config.toml
num_hidden_layers = 16
hidden_size = 512
num_attention_heads = 4
num_key_value_heads = 4
head_dim = 64
intermediate_size = 1792
vocab_size = 34959
hidden_act = "gelu"
norm = "layernorm"
norm_place = "pre"
norm_eps = 1e-05
positions = "learned"
qk_norm = false
attn_scale = 0.125
bias = "none"
tie_word_embeddings = true
parallel_block = false
init = "normal"
init_std_qkv = 0.0296
init_std_o = 0.00741
init_std_up = 0.0296
init_std_down = 0.0028
optimizer = "adamw"
learning_rate = 0.00104
beta1 = 0.95
beta2 = 0.95
weight_decay = 0.31
lr_head = 0.00363
max_grad_norm = 2.0
warmup_steps = 276
schedule = "cos"
final_lr_fraction = 0.1
batch_tokens = 131072
max_seq_len = 1024
doc_mask = false
train_tokens = 790600000
max_steps = 6032
dataset = "wikipedia_en"
Each number is 500 + 50 x the weight over its row's rms, rounded and kept within 0 to 999. Layers, rows and columns count from 0. Numbers have three digits each. The size before them is the row's rms in percent of the matrix's.

# layer 4 attention query, 256x512, rms 0.0336, rows 0-127, columns 224-255
135:613485484578496529416447504484477519495457415487451371451529526473490446493526412525474545549600
130:504424446539545525410522488523504487515557562488532603472549513566476416503505546559534497597529
131:563583412402375536503476523500526546477546498457512645475481460477548476504503536473508510454452
121:525532452427542539514487543502582483385517562444484666472477538449539550525475418494501472626436
129:561435467521464500496538493569346512557468435496499473513466506496551503531550507546481498487481
138:486576451490472427520462486530548490579555535482527564504503574529547413466476627517444474368417
136:536564507414471421558527483532499518518500425510517423478477452437476549449511553439532474533551
136:459571469447440547595434565467600510432497547452455544561544555498466541538511432426463581578468
128:451548549504562447512509485494589509464609603530527574463460573418477502478481464478528508584409
142:589471487566531546520487458509516547541476616442507473516484466434491435566440539478448550471543
124:539496435465431529456549500522469459382497516500493357542474537537512512536503529505488482434456
147:463553440511584558457511539496570463393462474609548528496532499602538548457508477544576435611544
136:517487498478528463469530547461561482482550493597507516517507513455474459420505524486619510599532
119:487535509429477420574524494581362546495508512441529463433424493462544453546487591481536497482452
124:437536516462553489570474530475620552510417529529453566480502488541494489560449469509492438574475
139:457530574432473515535432475393534464377567553600490472464507545512470512485483367543480530492500
122:505563476501575584469424483446575552430501500513491604459501451540447449513549483449496461495516
132:475571580535452538460502530537533549582492651381508439535526536481466462541514546434486587511467
126:531577464490383488518503439471411533524528555430520426478494504492496499492494725468480554489475
143:449419454527510468597490448534522487571439555485501486519579529515527467514533568460524475505498
122:486413602533506544506474480591543566508426547437534555522587442539511520487461453493472487483477
121:520504553424541506428465495463612494529470495565470570480552492553428546434502377486463490597625
127:492520442455500527448492474485485466420532514471466419502533608525539472574501479582519521483514
134:507488407491606545479484409517522496471516519454523550509488480567439462481549568491496459475518
129:457506557538535555571496493472513385481481432590483520472560540549470468489533387499459502459506
135:449523546579448571486468484493517476513525476543566504521565495468456469571454413464536548539492
127:535414545569462476456500502505539592564539595503516558523546515513457469486520482446521525616498
126:492510498544474472472508501508547498509508475535510562447510514508538529562480437518540405519473
124:441443570576468438541513502490495489412451469558526462510502499524503517499466460514489456535412
139:517504422546499418491532460530420523557506469472485506472451512436474467481557629554482472414486
137:486460421529487496512513453627524504514522516434527522454525454527506447571487503446466511468445
117:487577531475433557495429539461537485567560524528487542505512524496484446501510483493462492498480
129:540505489589516533400492441532539517504411556452535456531461490558565517542467430545571456539482
135:606493520409461529498502455508469477580436534525541517548437483519503460480478526518468476373445
127:597485451503569503442456521487469552557492433572467440451496474457473465448449577515464506517532
134:540572495410572500500492478470520493499512551543498617500511587511476413505541444555492528573487
124:460496519492507439560502566517409461523478451490496377540460565497561502537486577566470492575456
134:482465607502448540504475550465575480471527541568505635515544501514490437484475376478536462528458
116:525541638573446460466503513436501446592560529525522477497529527557469513457589483491517563529533
130:544494516469479504462447464547481478618556523477558480569533469414469412469501614510494589481593
137:448440587649531523485566572468549520519459474591428391486452528555519608558476441506497478580521
133:538513496482388537432610537560435586505508519455494441510426550467547399546536456454564508527458
117:457557476459499553493471498407487531456471575456541450490482528566522411550546520524475492524435
133:549523564558522496432484439574549518510556520399554563470457460553487497490504494441487526419382
128:514504571467562455500460568489501494501522412599469467540464496570512495471506440537506476510492
134:464550553500563442443518527488579499540518497503464590505439512560486550459486433529431450556516
126:511536471507547565510563448447477527396449631450572475511462439510513490542464514441491405428479
135:543543500440485556517498578472479566448512487525527566493497490472494439481606494503563491570537
138:512574454440507475582483517404486529507624550493521507476508505430516480499504540492493575476610
133:414545547512480554574461501507610460506521575535509550543534457495533564540467496450568486509479
138:442503561541398437579527490574539503490564486430523524483508433479549445544445488460581458552471
133:539467427453466517553484508452540530449496609425503569511533507518515561508479573476502480398402
127:528467511493441447379512498550438456566470550496505482467536579550474477492497461534437565470389
127:552525498498552508526451549477541488432485484545527387588545524438494498434528508479456549486546
136:470458531489501586494496535487508479501417573518463432534557474489537434502548530489474543564550
144:473539415456564531457499504438518489311470427501455641529494591497448531509507389517445435514455
136:583479474532502460481469504443560499506482450499484465519436475472440464495468533503442488505429
139:492531517462584515463502475473631511432495481606417528480562539525504525494549378488514499565586
130:494473507544485492494534455531493532537532501379504584458482503473448464517525482463426516477476
143:436479396486493543564478519523482459537572463483468624437488427537499383537525586551536450435500
131:544477512405481582407506571424454474387551381603459487562523571459483536411538469465535475518502
126:492448553437530497359514502446557492453405553568469458494516552528517544483550408506547479619543
131:604411513456505516470570495461441500429429430513512576506454571489506490451481457481513409541459
130:517433596458533485431526450599497592560427533507447472461524456452437480536488510404521457555504
076:477444546521480461521488512567490546539404459506497514577567466525608562531482558557594494463485
056:490474469521518472460534551505535510530542498505510557471469516558490463530508483505545510477409
052:430469518587511452565482530431406519473594539504485583546514416468456442563535503663472542553434
051:423503442516572499429506432551514464502527517505595566533504595485525500407479549549479535571496
053:459528534549489495595549535428493586420441447497488556517526586412598487520503524552432390481588
054:594444510490588485488428464498480558407503431456449464537452452442543458481586530497507538496512
055:531553443525570526557435532526561459469396524636564518476584498588558497536427449509423480545529
071:549457467503524523442491452491452515509507509474569501473449545529524478473475544528548507499501
054:530472480362394452454445580467472410564431546494517412577570476509503471540508613618520509450473
075:508552474461569550552605545520598488490498519533495544487485564473369522529508392425495524551486
054:455457475450533509458390519394442497510588521484520481462507534569481507551342563554432483587532
059:479524520541476537517492512388516554603545485579389510425465541442560543561462424449572474456480
053:468518427528469498557587489531462502407385511508528534498483527574511585481517473490458470439496
054:593534424506447512441619518506453528465477525487546550583428449511442483512465520522567485475515
055:538403500527577524493492558528423493479533548491538538439430591454445543447565548472435558605496
054:587545444579510483449463464533506573522527581487550448462583548487487555442543519530434549546510
081:494516519500527449509460537507469518447507557457489533563482510518606547490410505558568445447528
051:399422549500494497517472538506499415468506538415418418480516506471519470525478577541500504512530
075:505502467539478455488599462508519501480476524552540524444495547573447461554507532518489466467429
055:529567488473510345469481545393443527480521511456615507593473454553576500518489491426521448388533
055:601550448501574473480494538609479526416546509504480500443510416500472396417508401481518504542500
054:540458471459469470538579435465536557464476500460474498518511572536417505466486495535486520503566
056:503517435476513499485474531507497523499483566532479487461518490484499476574493518533577327518462
085:528454532446567489520528478474492466554461556509484510507416514488571546515497550543539495552488
061:550468494562518538514483578429498533546431507489515611452381548588421520555472509547590437480469
051:564528590326506540385551546479498533507489495490519406391469469483452398490584445498414561431502
053:504451454571587453497548563438532524420450569434447579406485553586469494518412493480567618503453
074:560566482428543525544517444442552474497492487424520558517525518519527502544548462553565591532494
052:461496568601640444528450521559462457522510560486566446507432415435580506469486500514522526561437
057:488500420421481494485537621478458453481571417529480476573428461558575529435571520488498587514500
053:541484535521418558517458491382473509446627494498439428505436591464472519563560407545464495504477
066:454453467535482503466420557518365557493440490444515475560511386455535546519370598587580441550535
068:553424404553407416452460504457486556561463519390471521490488417533505518449480507526534512492428
057:457510392428501572431381548508483478430459464449497519439502525471526508562504563526498489547508
076:573454491491535524474573437528481539538566494536568483426492474488385440432552421492494524530396
081:505516519483405445473512450577553440494504521540540500459431480467530543489522486507476483526475
052:546442536510561604363483480404473506543493531543602482492384439550509529480537578537533528589537
055:443544429460425523539444469560462488602519505561495461615550563426481526475518607451516454411526
054:483567485561484427463441477485487489446510485493492531423605576524500465427493575506472478450520
054:537557595510520431467417609456578506515519567391559534480581602442500547542498514461522451562504
068:553477555525529418523456505439529521467542533431463529606525468473583483500488514519420488497514
076:457493492506503468450476564496476555554463510468469514576477547568669478561449512502545477500523
055:492519491481525456488501578463414429579540555463489526525397590537526467477472572466423431547561
055:507525487501478441673536473518536532549512456467490469454497526501485509473454535497584566505482
050:486456468531489565520535498526453432478523596436518529431444420510477536475546529546418540325493
056:429388461445519532563500552524533521444446429511453509473490473546461462529560576469497552491543
076:527506529521507534497476466457559570483551498491528477411524520534474519462573526414447512458453
078:543539544466478425471510470474543556480548499477496502470494495478517510537475492454508496501543
052:468499495503477436530482535499527542501534480454488571461506466483555471506507620519519454445491
052:518496465406512470463486510561547504418461526479456501520517542505516534470474478486392515565531
081:505525466481477513467519478501523451464515502533460524526420506484466543476563473492567440454461
054:431508546488535475487619509471462481399492495502485517506449528467466485608559485529537556438548
054:487571466456437535561389435448541461560570488503508461531507494485561439494533537519518551392490
055:434454553535484393452461588489488533542468468479443485525571458518544487573543504531493512568545
053:515454545463517432560527490407501444437536458567431513499515449494491470489488507494501466519525
057:526492500556511538512608583505474523533531372515535515610387515578416530606481528474526455480598
058:502494497534535477543484539623576434510528531448466529651433547452486594572489460523487432435508
076:446510451410457505512464506480478468479566476457474470558479473567672525447421559548439496432523
058:435562488468543582520555532506524524415535475516527443518503425536533428500527512481478444423567
067:458486520525454475548478563574451490511492555487545564591515478489549612469480496564525539425568
088:516447494499529561492519470477509480515469471533572556452553459500383483538542506488551512491476
053:598432485471430545546517495470541544518435465485455426447466539464493415431501538469507544454519
055:505507511502551454589488486506522503461401576400404409511458452489565445550473442550510472439433
064:479570520454484453440498521556460484432568508540560416572534526454647431473549526501521477500543
# layer 4 attention key, 256x512, rms 0.0315, rows 0-127, columns 224-255
131:570480505598444471454486445470466497494458435542402447496553512452452422511470431527465516541561
128:520409502468625497417486399493486521505494561503599534351486487548530448499585540491570513611494
105:614571489440496530478487545533499599490594448485624547391504519499509411486476555517521457491376
119:493495386398515509521440387531548491399466465573447467418486492503549514509584490430441383534400
131:570478511519496552595549582490409515522419426510548559496521583503544470550550526634429524458489
122:580525558447459403509523489464570508521494475541496547572476602536501474473483589514503547501329
109:595488638447507506486548488493553611534538480488534515456505560525467528513500544431548518507438
133:528503385465480496506392491538511517496498506504461421558608471413461535535463478459471588598548
127:464570503398551458528484414571588459451532481525507504441460494421455491517477500530539432467450
107:539467639541465559522442527464517624543475555496521497442500501534414490553446521503391547531477
114:539482420491518542457566462537350496503532570431527456580524539486525545551430534550518489399522
116:451525381384573493493483469527453408484472535443500487601490462493613539439534471443584494530527
143:542523453412487468513506485466580434511518518544495397474471466393550417521540528567576622606559
123:543517606475464484427640532460531555499543477492569595419459536512419474501485669432520488445438
123:458478522434626427484398450544568463465480496501446525533487456516576529595462449435500439489465
141:443617531476528490570389403454485391441595461515487445588486522471519547462461393443499534512595
116:575430534406554612501513456434523546390479518520462612439474467585482441590517514479461389461543
137:494538538510486570566480620428522570488443573488411481533540545467412449501525489432471579520463
140:597530590535444527490521639442502612539565618449513551515546579484460490405480662460429564549476
136:496481546503550488519517571558521553528459567490537491450518508565526517457488547481473436516451
108:506428549519490571492491478497528605488426570524543478438555466646492531495603496537505413447479
110:517486484388577573568493411477619522511517488506439469448381484501528490506513464488466515593569
131:474490482517515568489582520496447444453482449519473482530514634462530505517521471473521538442516
132:533471503455600500521565471461599513458485559555524567467393547540440540537556479572513457505498
118:467526494484528516542526439485431331495489484544381511498476492527411506539509379518509471514527
135:485524510531489435476376503542455463441508485488552448486589398517462460561388428526535497568532
124:516533541555481461399523470534549601494500601496519449457518465459454469503496456446512481533490
134:464476436503486453506448475546519509441529490519503437431478442528498464548527474483480452418493
117:451462587546458447533468531535464410505453445503440452529470516442463548457577370466510487486457
143:497529511575460449499622629500534486522492485479602576438525563456373460466517522529474529483421
112:524447555521504523504504624550531672508466526507559552455463407585468540585454478514502530505489
118:504573502561505460503448490469529502548662457557419491502500458514498551544508439474451483492479
126:507460456545501516505500501551490495532348578424540472526491533492514481513473499467505468425468
136:610492563465362492562578532405589472539468541528486567538444578496484516524454523560452533430475
121:528503467466524505489442538513465550547497426499451482493571508496520465470505634542486500532553
135:591567472412493492505553434465553433492511423549548578500519627536438426492549499538518516500451
105:508482453539434499511554516562376411472455442403552429520510572405535505505437522540536623481585
137:475547505375450483525407489466444467437507481576457518527452452564561476555495387502534500496442
126:539498568487439461539406527445529444539500549550500503479536494426502477534639493561512551559548
111:518569557564445468511434598455529563548461520534578546509542497456529455537458540548509562555479
107:448468486517535502511546484572454378498461482436443379508537434474584528538524448442513520439594
128:518553470570441545485605554505483572510532432499488483522605529455492433561463454485503549440516
097:453439467430552528529518490494450490467592525457500455525561497450502485543543473420469504478564
125:492530602514523498442536549455537577499507578478526615457394468597483515604435501446519525502400
132:528492545485531463535448494453490489513435368520500492484479490598557530480430378515507482495452
129:435474474477510488509544413456544427448497504529412531522449538518414639469588444547482460542477
127:464493541410581536512516508492475529417420590492490509449424501545523543530514491409465462356456
135:562483559480421533522534581441444573455505455507508533426537508465429407515514477539536546576529
133:476614569488554561633441625467563566470584518568547552384468520413493508463563513522515552518543
126:388554473493528554566549524498534458521558573526412508492516454532522589607487406452464508524478
121:450455595517489538526538580458563613445529472444473558459392505509517488589476457481531449434481
127:499490527440484494451520504463536505459576585491493550536486533509484509466520503451448506523429
111:537496489474488538432546540542468376579484554478534480572508550511470456558474487525490540517468
127:564561511459485504603381501486492463522466410564525472567567488452603430519441496560491559538502
128:475483534475526533509455483490415420535449547489403430567612456425556537494477481505447541546627
113:496454363535495415504518346490490469418520472511423558479450606489476488508476397466531431526497
142:592419473509492416418385456431544467572514494518425492551474530499456491497510500508423464470462
143:463534386431542487502493354491473451467518489569396406539504439489486518536530381492528468575604
099:468549547467409484474524500457625610502492441559531588467456548523464481481507554523461527476405
148:463522434519449482505507517534449529527541474551557576452420471536516391538448523543535416529466
131:511537542402444499495501450435497397440569418529433411495570493498531469433507493555574472483496
116:434487351455526472530505455551457475461490518529474403497494485481613546482607469414444462441625
133:588415534426392489468566409469530493426517413501549518479447566553503421510469493509566388444419
115:533514642444493508480489497494548546606457537452476454450500441519453501543488480504437460571496
074:565458466500546487587587456546645473457468517511469438449486499458456491502501536533522522527486
069:497431462454437514460525580428516504450438517547514545480482473386498458602463479546585523558503
061:648439546539369550486545502519552472472487517535537505487449562517460458401485436484577465556532
062:477462394375563497522566548454469413455474392492465562493454418475564509461505469620466526497486
060:527522459477417526460549437528591398441526496506488517556556611522519609592479492492580424536574
063:464544372488572473564533523438516464588478429419507419489538409505455557524539399578510491435419
070:455545495477656569513580556467622437496536551511499529505535563481538487509460596494435491557499
063:493547517513557512455467395453574550538554512498503534550473536476424555512429575486506416581466
066:536455585452541516543545542340484546494504478477489493519473547442449511509492579547529492470480
069:476499548434569536405496408567472422525455436513544484559581531536459494447490558549478506441444
059:497480458484443484393519524472543511585479576502549602461500466510457555483498552621521502543515
072:478551483514447461498465457489522520488468461533560587503407550564537559543541521518539464502475
066:436483449413559500538499483626508433460493661551460512541547510468546476510513526480605572535532
066:463509462303587480496488523501497532543467482545581454497384569507545530579433514457458535514524
066:488527557532541533556533548495456485480511576458500399455527464532436419591462516578479429555489
065:395547518396536486499481429377548552521543471543470518579443397530504474461433495469527428507513
084:452529573522556564568603493467546481510431497479513530505531447463490513538554497601577582472422
065:567530509517609581524592468434498434485490527530507554532552537565519536379545490501574554522472
066:505408500463488481472538569553474566577487434483422457421514551522452489555515502479519487538452
067:510578470474458469609399489508520512549425623457453531564497496480435417492478507539540380540563
064:591551527532454504433500383504485500497497566496471459506540430459481453466446430572466541482535
062:514547412464556535493502545527486534461516541560580487433510535381470522537463555396476448520562
059:448471472527585414435432522523529496421443531494554480415447510598504498536554427502476479585508
086:529522526534453566576592496394490525487476488516514519423469559475409483615607473498583485549518
064:527517523517514468475477482476431524458441431496515515583386571401542488514487502457531432459483
068:571446508599577627458526447529496580470583502568508503503524416496414412453390442448506531454543
071:558648526545562466385544515523515484348461428487663513536421550468575561524503409521510591472493
068:542498492489504497468540432561496474495451529511491476488483484424410423530521451495477550523460
059:477511494489390470466545475526566408426551551490490544509549469422534562420448508461505475566446
070:488518519475518507604389570455570584534483564448515485484522493462517523442449504505426535524528
062:517486370472500582460557486568494410560407584579544524460482471569597520419561446483472469477572
069:426552471478541530492593491530495504546443577565493434494534348447469558556597490502481596492524
065:518560500449500486548618532576540589501413520484439527554537502427480464523491504506486519507528
066:457526489561425506484449521483497394590515521488459455473573570567451507541502461448559589492499
071:546520508496468424428479517554452494491487518419456476455492501452591456507505496441490494523450
076:469490482416544399403396519501522469512539594400549485553543505509587477495381566479525538478498
061:527458537609409525458550510543573506479485541469562488472331531579484505381485446499467452529558
065:613556535585564542464535544464408556455435488499503526490534541480465495584461532489411431349484
067:560535537458440511455483388516497488514507557510528447490444498603531516477452470423501458520558
063:479539492477499527475456521494457535426450442577518511467420427504434493451479510455425528589478
068:515513540512500460560617548510481532557483496493510539588561429591442429456589439493457514494650
073:481489569520538474544548501496506521505533524581511482562470479473460546485495510492511480466601
064:469529541457460593573613498377525436556389508501516499473548573519488513516539565546531485531493
066:504493483580505414518520488517502497544457557458485636517521439484550495453518404586492521416514
060:534571507605435527509494609536552459472457570586497474477519489471542471515453501613403436544501
066:465588501421528533464552532488466482533505562526576440599506550502516597525530630432522536535530
073:486516531513529324391498550475528501485503438539473501611398508505522549438395534565523522557463
069:420558465439574496455476502496501511585438539457537496425525466497460502530499500415458576534487
060:466514543549430427467480530631595389501509528432550505501548456490499547531540474486414509558457
064:524472495502586549495497525460493527451518438494540563527568488532592523489526462553467478434470
071:494462551552552544499523506478515442517503521505539588480525518448406511503571392437492490482501
067:407566567495494534469512524392556498465451543544484517441409549549543610497502464455505502565563
065:498555507478550484495478565532518565462527458382524442536560448458560417512452534524429425426497
068:460448424458479512654479678489521531562495553477444510445492452451443450510475426507514466451530
069:499445412516515482482466479457456588597577544498473517439442601506514461640540562445526402486544
060:445462608397494439479542511428442476538482489535448489512487631527624549403485516513542399463500
073:506444507501608451471544566510435417585498441577529494547471503444569526535476590608488513528476
073:489562512546568542594574540423531487459468514543515490596516464439430405549488399458472492529521
069:486529511513503475443504461533433425468489424499570504532453469550463583439539590515552445471491
067:470504438548536425550526479440406398514472484546502466582473455452473511489572442532473479482461
093:482495492512494434460444461558478507485518453403425461516475470526592459460432539508468488489484
065:489523480502428537442410563502519541519483454478522456555516452485446495361470457515447510473548
068:473427541451473463476452473447462485540447575486435581559494546454612484554512558581501457556444
068:501600500537462552486571455526439501416454504525471519543600472550454521469507505501500474492502
# layer 4 attention value, 256x512, rms 0.034, rows 0-77, columns 224-255
098:539532446567539469550558499571510469491446525521542494486495500432522505537551586516480493509431
101:500483478414556508586453504556622487502486518524512464497570520483518559458527480527575428565603
100:513535518529571547520552516462563512519455591484519510550496541517443368528491480501427542500555
095:505495501593506397503578489472527446456531485508510416442575514447514542534549515503478443561591
100:484606548538499519489554508521549625498442627466522547519499483509472539508509430488498529564499
101:529436480596450377390560501443435509516477481502502474474446509473452388504453496480461537406468
089:471515472512494434426543514530442567507438590484535520499496482502498486462480539520435511537467
103:526483454416496561546441484597592515427459519520580519564407523442515512492538533455513476583460
100:549527517506481534512459477560518484568478542550492493422520496565465555479428521462537488509458
103:467542397520517497451496505500586556378453528448532538480485450525483435505540508414461565491431
094:486447563442489440566426487495533496574596544484481503494558456482502508469524520438523490533616
101:390444524529579480403592511526487465554440451472481515492506503521517506487483484481531503516539
102:504501474410517547473577515520531504504353474465555548511536481479526465499476498485553485601482
099:505532465420472531513461575493609580390428525413540544512459554501518577516516468431449511574549
094:441443484532437538546427525524483546504565549466518470501554494506535540511491511464560505490464
099:522421521417509478533532502479528389477478514601488485510559485473492467454452505454526501594558
106:530487494548539548508441511404525499680541604588450484558476514510510502547440465491408435410539
089:448534402508424499543510508484475453488469510538505467532505558550507460492516608432477468505453
098:511585574510530506481467506557456464554479550538531469455508465503480381557505462446504512586418
096:514525451480489446546517468436466485535544493504473554458503473543514488532508459563525535449438
099:461425569415530529502528484555496572534481442525459495483550510523524523529507634431418497502510
095:473531454462499450557551462492454501483568521528496487493492494529577488587433484560477544428465
100:554475463534542573432493482514495543481462430521518510537514507456474450521519480474502502574575
101:419529469447536437537493497441478500502442445584530411491460457480506488561526538530559525487544
099:521481462408442540439429512518521505395417471453520462534474526558483492550490467462478453428442
102:509568505510568533474541503464546549493500606508493475489500526445485535449453463472480466418544
101:501439475599507502400440493551460485440604538421496403459545460505479468549469508492579461612597
096:422471511561483460546508589496544582508607587542567512485460513495506457534492602530474440443593
100:505483473538514491441474452530397484555560418562573456510539495478558447520539499514468513460563
098:560461518540537521490512518502529453599412466465499490462537457541468416468542483538411483519548
100:449496550516485556612499569479466541500432435541533560473510459488503520432555466553565484535522
104:505496508444529424524505527446531508521512543465485609485541501464489492466539501459469487586474
102:504512509441536433398514494457463458553491534511448530485530472549486413507477519462431568479580
097:542436573498496432503572505567488445477495384532497500456480516517478529523500460479496483580460
098:547473522464558513567424516519595566498484485535482634525476493436496563445524477467479501467406
094:488498573555533456528460501482609539543461519538480488490489496508480381484495538439432510512545
100:572504459515530506494446550502487593494588444477461547551548474485513554476492509502393594530538
101:506509496555544464490489510431480556588512425552487509483475477503516499540501483491527491475444
102:491475485639554577486462506529484424403511587451499522537495554520500481490459490501475535618528
101:452490540343422579530539520523439500459476582540554565505448479549476470472521497553543538468491
105:488536453404488608505505513516469491351508525489453449503497497542558473588530447520469451568559
095:542514511553527424471449547470514495489582496527522503531472494503508473468469458528539546486490
102:482523569484467502510477499515412491330585434468462522543574504564521555530549497487583520634577
104:520501475696446481511444500481508496460489428490487543478506452477485565503543491461489534483596
103:483475485522441531527551505549416490494536488417506439439484447466491577505413465482489576482554
098:551495479479526481495467444454494500546518585434494558441420487503519478499540484550516483374569
104:505481547492480382425563540514537564583415533457550420474525499525454414558444575521465463525498
098:444440509442427499545553490537540547495384510481506488475505469531464561499570494481458516552495
093:515478515483484608517456495471496523451447520447464494511514493467529474532492458520483469390503
097:450529464395536445565572495507560494470463467465536437471437502478538597437487470538555479485552
100:439596455574456518573470481575490483507608610488478500502553510511479507593566496475441480419480
098:477558471453482452377491482448485560511443536467492501472453483503470531555536492546495535504518
096:505543533526579427497511497489545541562486444487473538524465501499511546432492486494443486608589
101:495557513447402496512517532527408447473454590422530566536469554508469477532479506529509579486416
103:480433506504512555565468483454478459523587444568477586541529484529458512537520494473537542567478
098:531511469460486570473541517507493530495443473504471541459487491511532538545542504493515518603395
097:517517502403464551446501505500430458469483396530492613521520442470495515496461452515510526575449
099:456503551450453465533481559472483498452466641497479508545468457485504519514473414562487532486452
100:493492449631437518463487503558417520509451539386532403548435477587509459553467590544418492288538
098:493521547482355479557597545532511460412592560480404577546495470526482424465553545497488387452532
103:483555476445521433525603506428483444613490548461475381501418475524513585513506534562567577460457
101:550540527572481458512401578529549514487552524491500465498500520489430503491456515469504494482456
102:534431471481461515651477476499502500538528564487458502517423489486474469531508508516445466431546
101:513570486657466542469502496537432503519366601436510527513465482559514522431512533493501464454490
084:518491503430504534504552512514496422494553490568479463464543455492486538499465540542339509565456
086:448536563537548534503494490460545510387474441596521504472554535474499512504461483464545512477479
073:545533491479524567398508457532487456429480477526522480497408510538525537476480527481499499451467
080:572460481373514445508517458508500556506596426412617577474503506464527519512484374549471451400498
077:545568432437490516449577495494501445525450439488484563558494507487483480565502498467491537562377
076:471542454528545462450442463520512495472579476514520517536494493487526479483528501502522440513612
073:504497513576501531509561474488506540528425481524447515546430484461510558488433462450509607476549
079:533477484391483514564503527536458534399465489576567551510407536580572650488517470481516456511443
081:560460501448550365538440505434485501458462452470539517515456522530453516596499444525497505393454
076:489603513525529587572514508592461489516457478419515478523503458550456633450429438457457511544498
081:540479520501540481492529518528582464500436462504469538435502547513410432582473419471598475566567
074:517488485533480481635495473489370481551522563477477433598541568523594393401531500493482403515475
082:536435457512377548488538483474458478568460509483482480472580499405429467424533544489464532501511
076:492522464511472538502534491516547475536475558519480516363540423547436543569511502481563481556479
# layer 4 attention output (transposed), 256x512, rms 0.0282, rows 0-76, columns 224-255
096:456467586389504531463487479443507489532553460502492511458546472549541420518546454421526504448574
106:544480529583444477436495538418413475496485496487458611567419438508480470549473544419443584412401
110:519429460541331434465509549560416472449591446540455500446478481433516559402512521473564532521495
096:545545433446517574497388467534529517480459508514447623596369428555473462522471471556491547522380
099:541427417525512465513461530513516455509565465529437434469512514467500432519438535523444420484464
111:451662497416564637629519472532509551522525509439531509549560556528526641410540505554566430621510
085:530489577497527514555477486502558521486523467486460540467499494546520551545533386463507480424535
106:520480533542504440437491528373470459516556499462492470384535469517487506541440537508497594451586
110:467512504518596490423509475433447495460518464420599465541452508486596491592471546492527429501520
108:571447585482547496525523474456458463563545463541440474548484568507492546557379455512550390559532
101:554561427567472558474540495610508481446423494558404476502395514550532467567441434540447422492417
104:557531462461400503559508485498509569515523578464512536484497532435479451464489488537486511503461
109:524440531484474463514390451438550432525626495553443463482443469523542525446466474473382519397476
102:568465578544526460484485484469394372577523445531443513518526523504519398484500583612539513481510
090:560524496515538557489486484474538484453434496546502535467440500523448507490485509540390498410526
101:460566395563488534492442496519504497534526476398497574493491533454520529561503472523455498402497
099:452573540471503426543586457596466446480480402438549520512492497546461598490582532452543534569456
078:543493589429550540489437507481510500498526518498545590432455411538443530448527403463505524516522
104:506446420500458524506528520484553597392539520476428551566470538497538651462443553438497559416540
098:531482513490535612531496515497488524477428502461579507540486498443495553472446478421516488574510
109:503528521543497443505476480447474448511524488455512524487452479498496480520456424576554501565479
103:544470538521468473433522543547478487571411440517492482585523548455383533411514539455478487523460
103:411509566478443453601482513489555480538547571483541469450471445527500504448449502486518535476456
111:535458599532466538461503519575485605512511533442437500506568606507471543503455442407438448516454
098:455551612511609486526603498466500501607508492551511521469504542486490513449485612520554560519514
108:490463476484441409446444527593484389504571379520451558537485478542491489498567507555548496578530
106:529579529420460532595483502463490476497461415563467540534426529546512476473462523504458514477483
096:556482487501529542462503406530445490430424438507408530519524432517518547535487365472475531511461
109:569495481453495465530459571474592547472448577429520544558495534501426560486530530515549489536406
110:428490443481445472548489500510454533425576529553488504502420466466495545456496509436500598515464
106:589492450504505519510498492500543512402485538497463477604508531530496505506454608457459535442477
109:490539481551500502483564458570493512517449472470500420512487562490526543542487484477500462469500
115:588486529541493551604499525518471533476461445512580477500383555444487650512518514486583459520453
099:442601429446522603382509501503573556522491566432490533531487583489533436489450556487509459406541
104:404480519550478503370597445549468433472510505514478460480487461529508429512501452483551549476612
091:581482380495501547581534445562463548482459529488516497563470517501472652557513464457515463448434
107:444470522477462492521498502532540394495432484480573483484460482502502447556559471547577526471514
104:432520528469481544534533508581514407367516559459527510500477423549443493412441499493434554504556
105:573534465417427473541504511466483562546538466464492514418467435484472479456504540604509461463501
108:510463452662567395536460488459554591555463458498381445510522520444492588551451471446381498544478
105:563485638576530358484398582428520527584477471483552504521525531466469525461428573480498555439505
092:372489504514538540534557419538500493473414508453501496477483504509482506537543477470467453485502
108:574452475495455503482528509489547492590395493494495535471443516480473447504408457531445513420511
113:505536516354530527475505527579539427494479510526566407558538569522492397485446506624537408521420
113:541512486444519439533459475454534518538465465568510511488473573541447443465533480540483405513433
108:511467461524520473537527512542505517467442434559529458598523510479500549544459512437515512570418
112:545524479458460613564405491439464468423613470468426562529462524485563606528507428471545549533508
098:565508539509511500494399549398482429504544481553472450536578542468549462538472564477482506492482
088:432487528587543317455488502511488451596507468573443463514584481526477513421532575540493553546459
106:595423545537450540429415523444427520501459561500489548525546539502428431529520563399509535484457
097:568444523453516495350505527502564490442419446543473491521451522468483465405499494507586486564526
098:487480557578442557593484482516507432426514431578448472507615547545465504447499465448488496493534
094:514428459507433542589473535522541474477518562528557426503503450434516434561466502565523492447401
112:491495466494584473470562491525548536515550425589507449425444434495516490416555556517509455536545
117:500532454506500453475555527514540523521418537448541437490420528479487468443450561457433448404508
110:460471559509491443539471490459502466469536493495513418544515557512493513402436508489411507362598
095:500488490511562495516520521423578526514487554451572487442485527485502448449462536552521451450568
111:594498452529534524480604493552451563536535382535404512482525514527557526495512535463536447553533
103:536520545359579416523551493460529501513510431599484563433549520479464570464553460445544437706445
096:545465465490567542494417490427525592487373503519606447508507522473508570521459386533522545537456
105:531432460538501575504498455519445545468516518485569519573602537478538479480528519434457444502508
115:460482467443483556492571447487463533461503520475520565431543500466579486486536501482526553536563
110:429543529483520482338521506480466454489503444513596503560514502518480575479533503433568503528527
113:495434470392605439514500520467595510527574454600498432453575470473600486503460531538503501554491
080:491520515542456496455457505517480541474480498469567479507541489470589489486471531457491487492497
076:516462506520429502429534543495531457513478507506521534469566517515436512519621492534511476560466
073:456508474479461493523493569451513497529550522548460467495490460481397469470577509524467526574480
061:536532511428513517502485528449504446541542554464423439475424540482492410469495498506500493553578
066:531563546550507495517471500534472569440496519481584507495529511531637508523459483509521458463521
071:559437515491561514543538462538509495530485461505443493474479515535501473500479518490508506449495
056:432487482519507540663437454462495544496484540456634471471516511475481479511499450423531437489561
061:523511522520520483491470487561557583529545446536406487559459527485555472563462547558430514545569
061:490460586533491577498533494500530553582539508536464397445440519557419524477444521499479511607536
067:539509467452519446451455494499493483488509542551473528567510529461550455496468592475497520479434
076:547482475538534492473516512501473446516506483521522526442502484506409537493575517539538518486461
066:549497474494543535489493475498550536505488487516487515483407454501462558468429547473480487464510
075:512530512510529535513438521499480538442529499497562490522521460525655523500462539498485490514449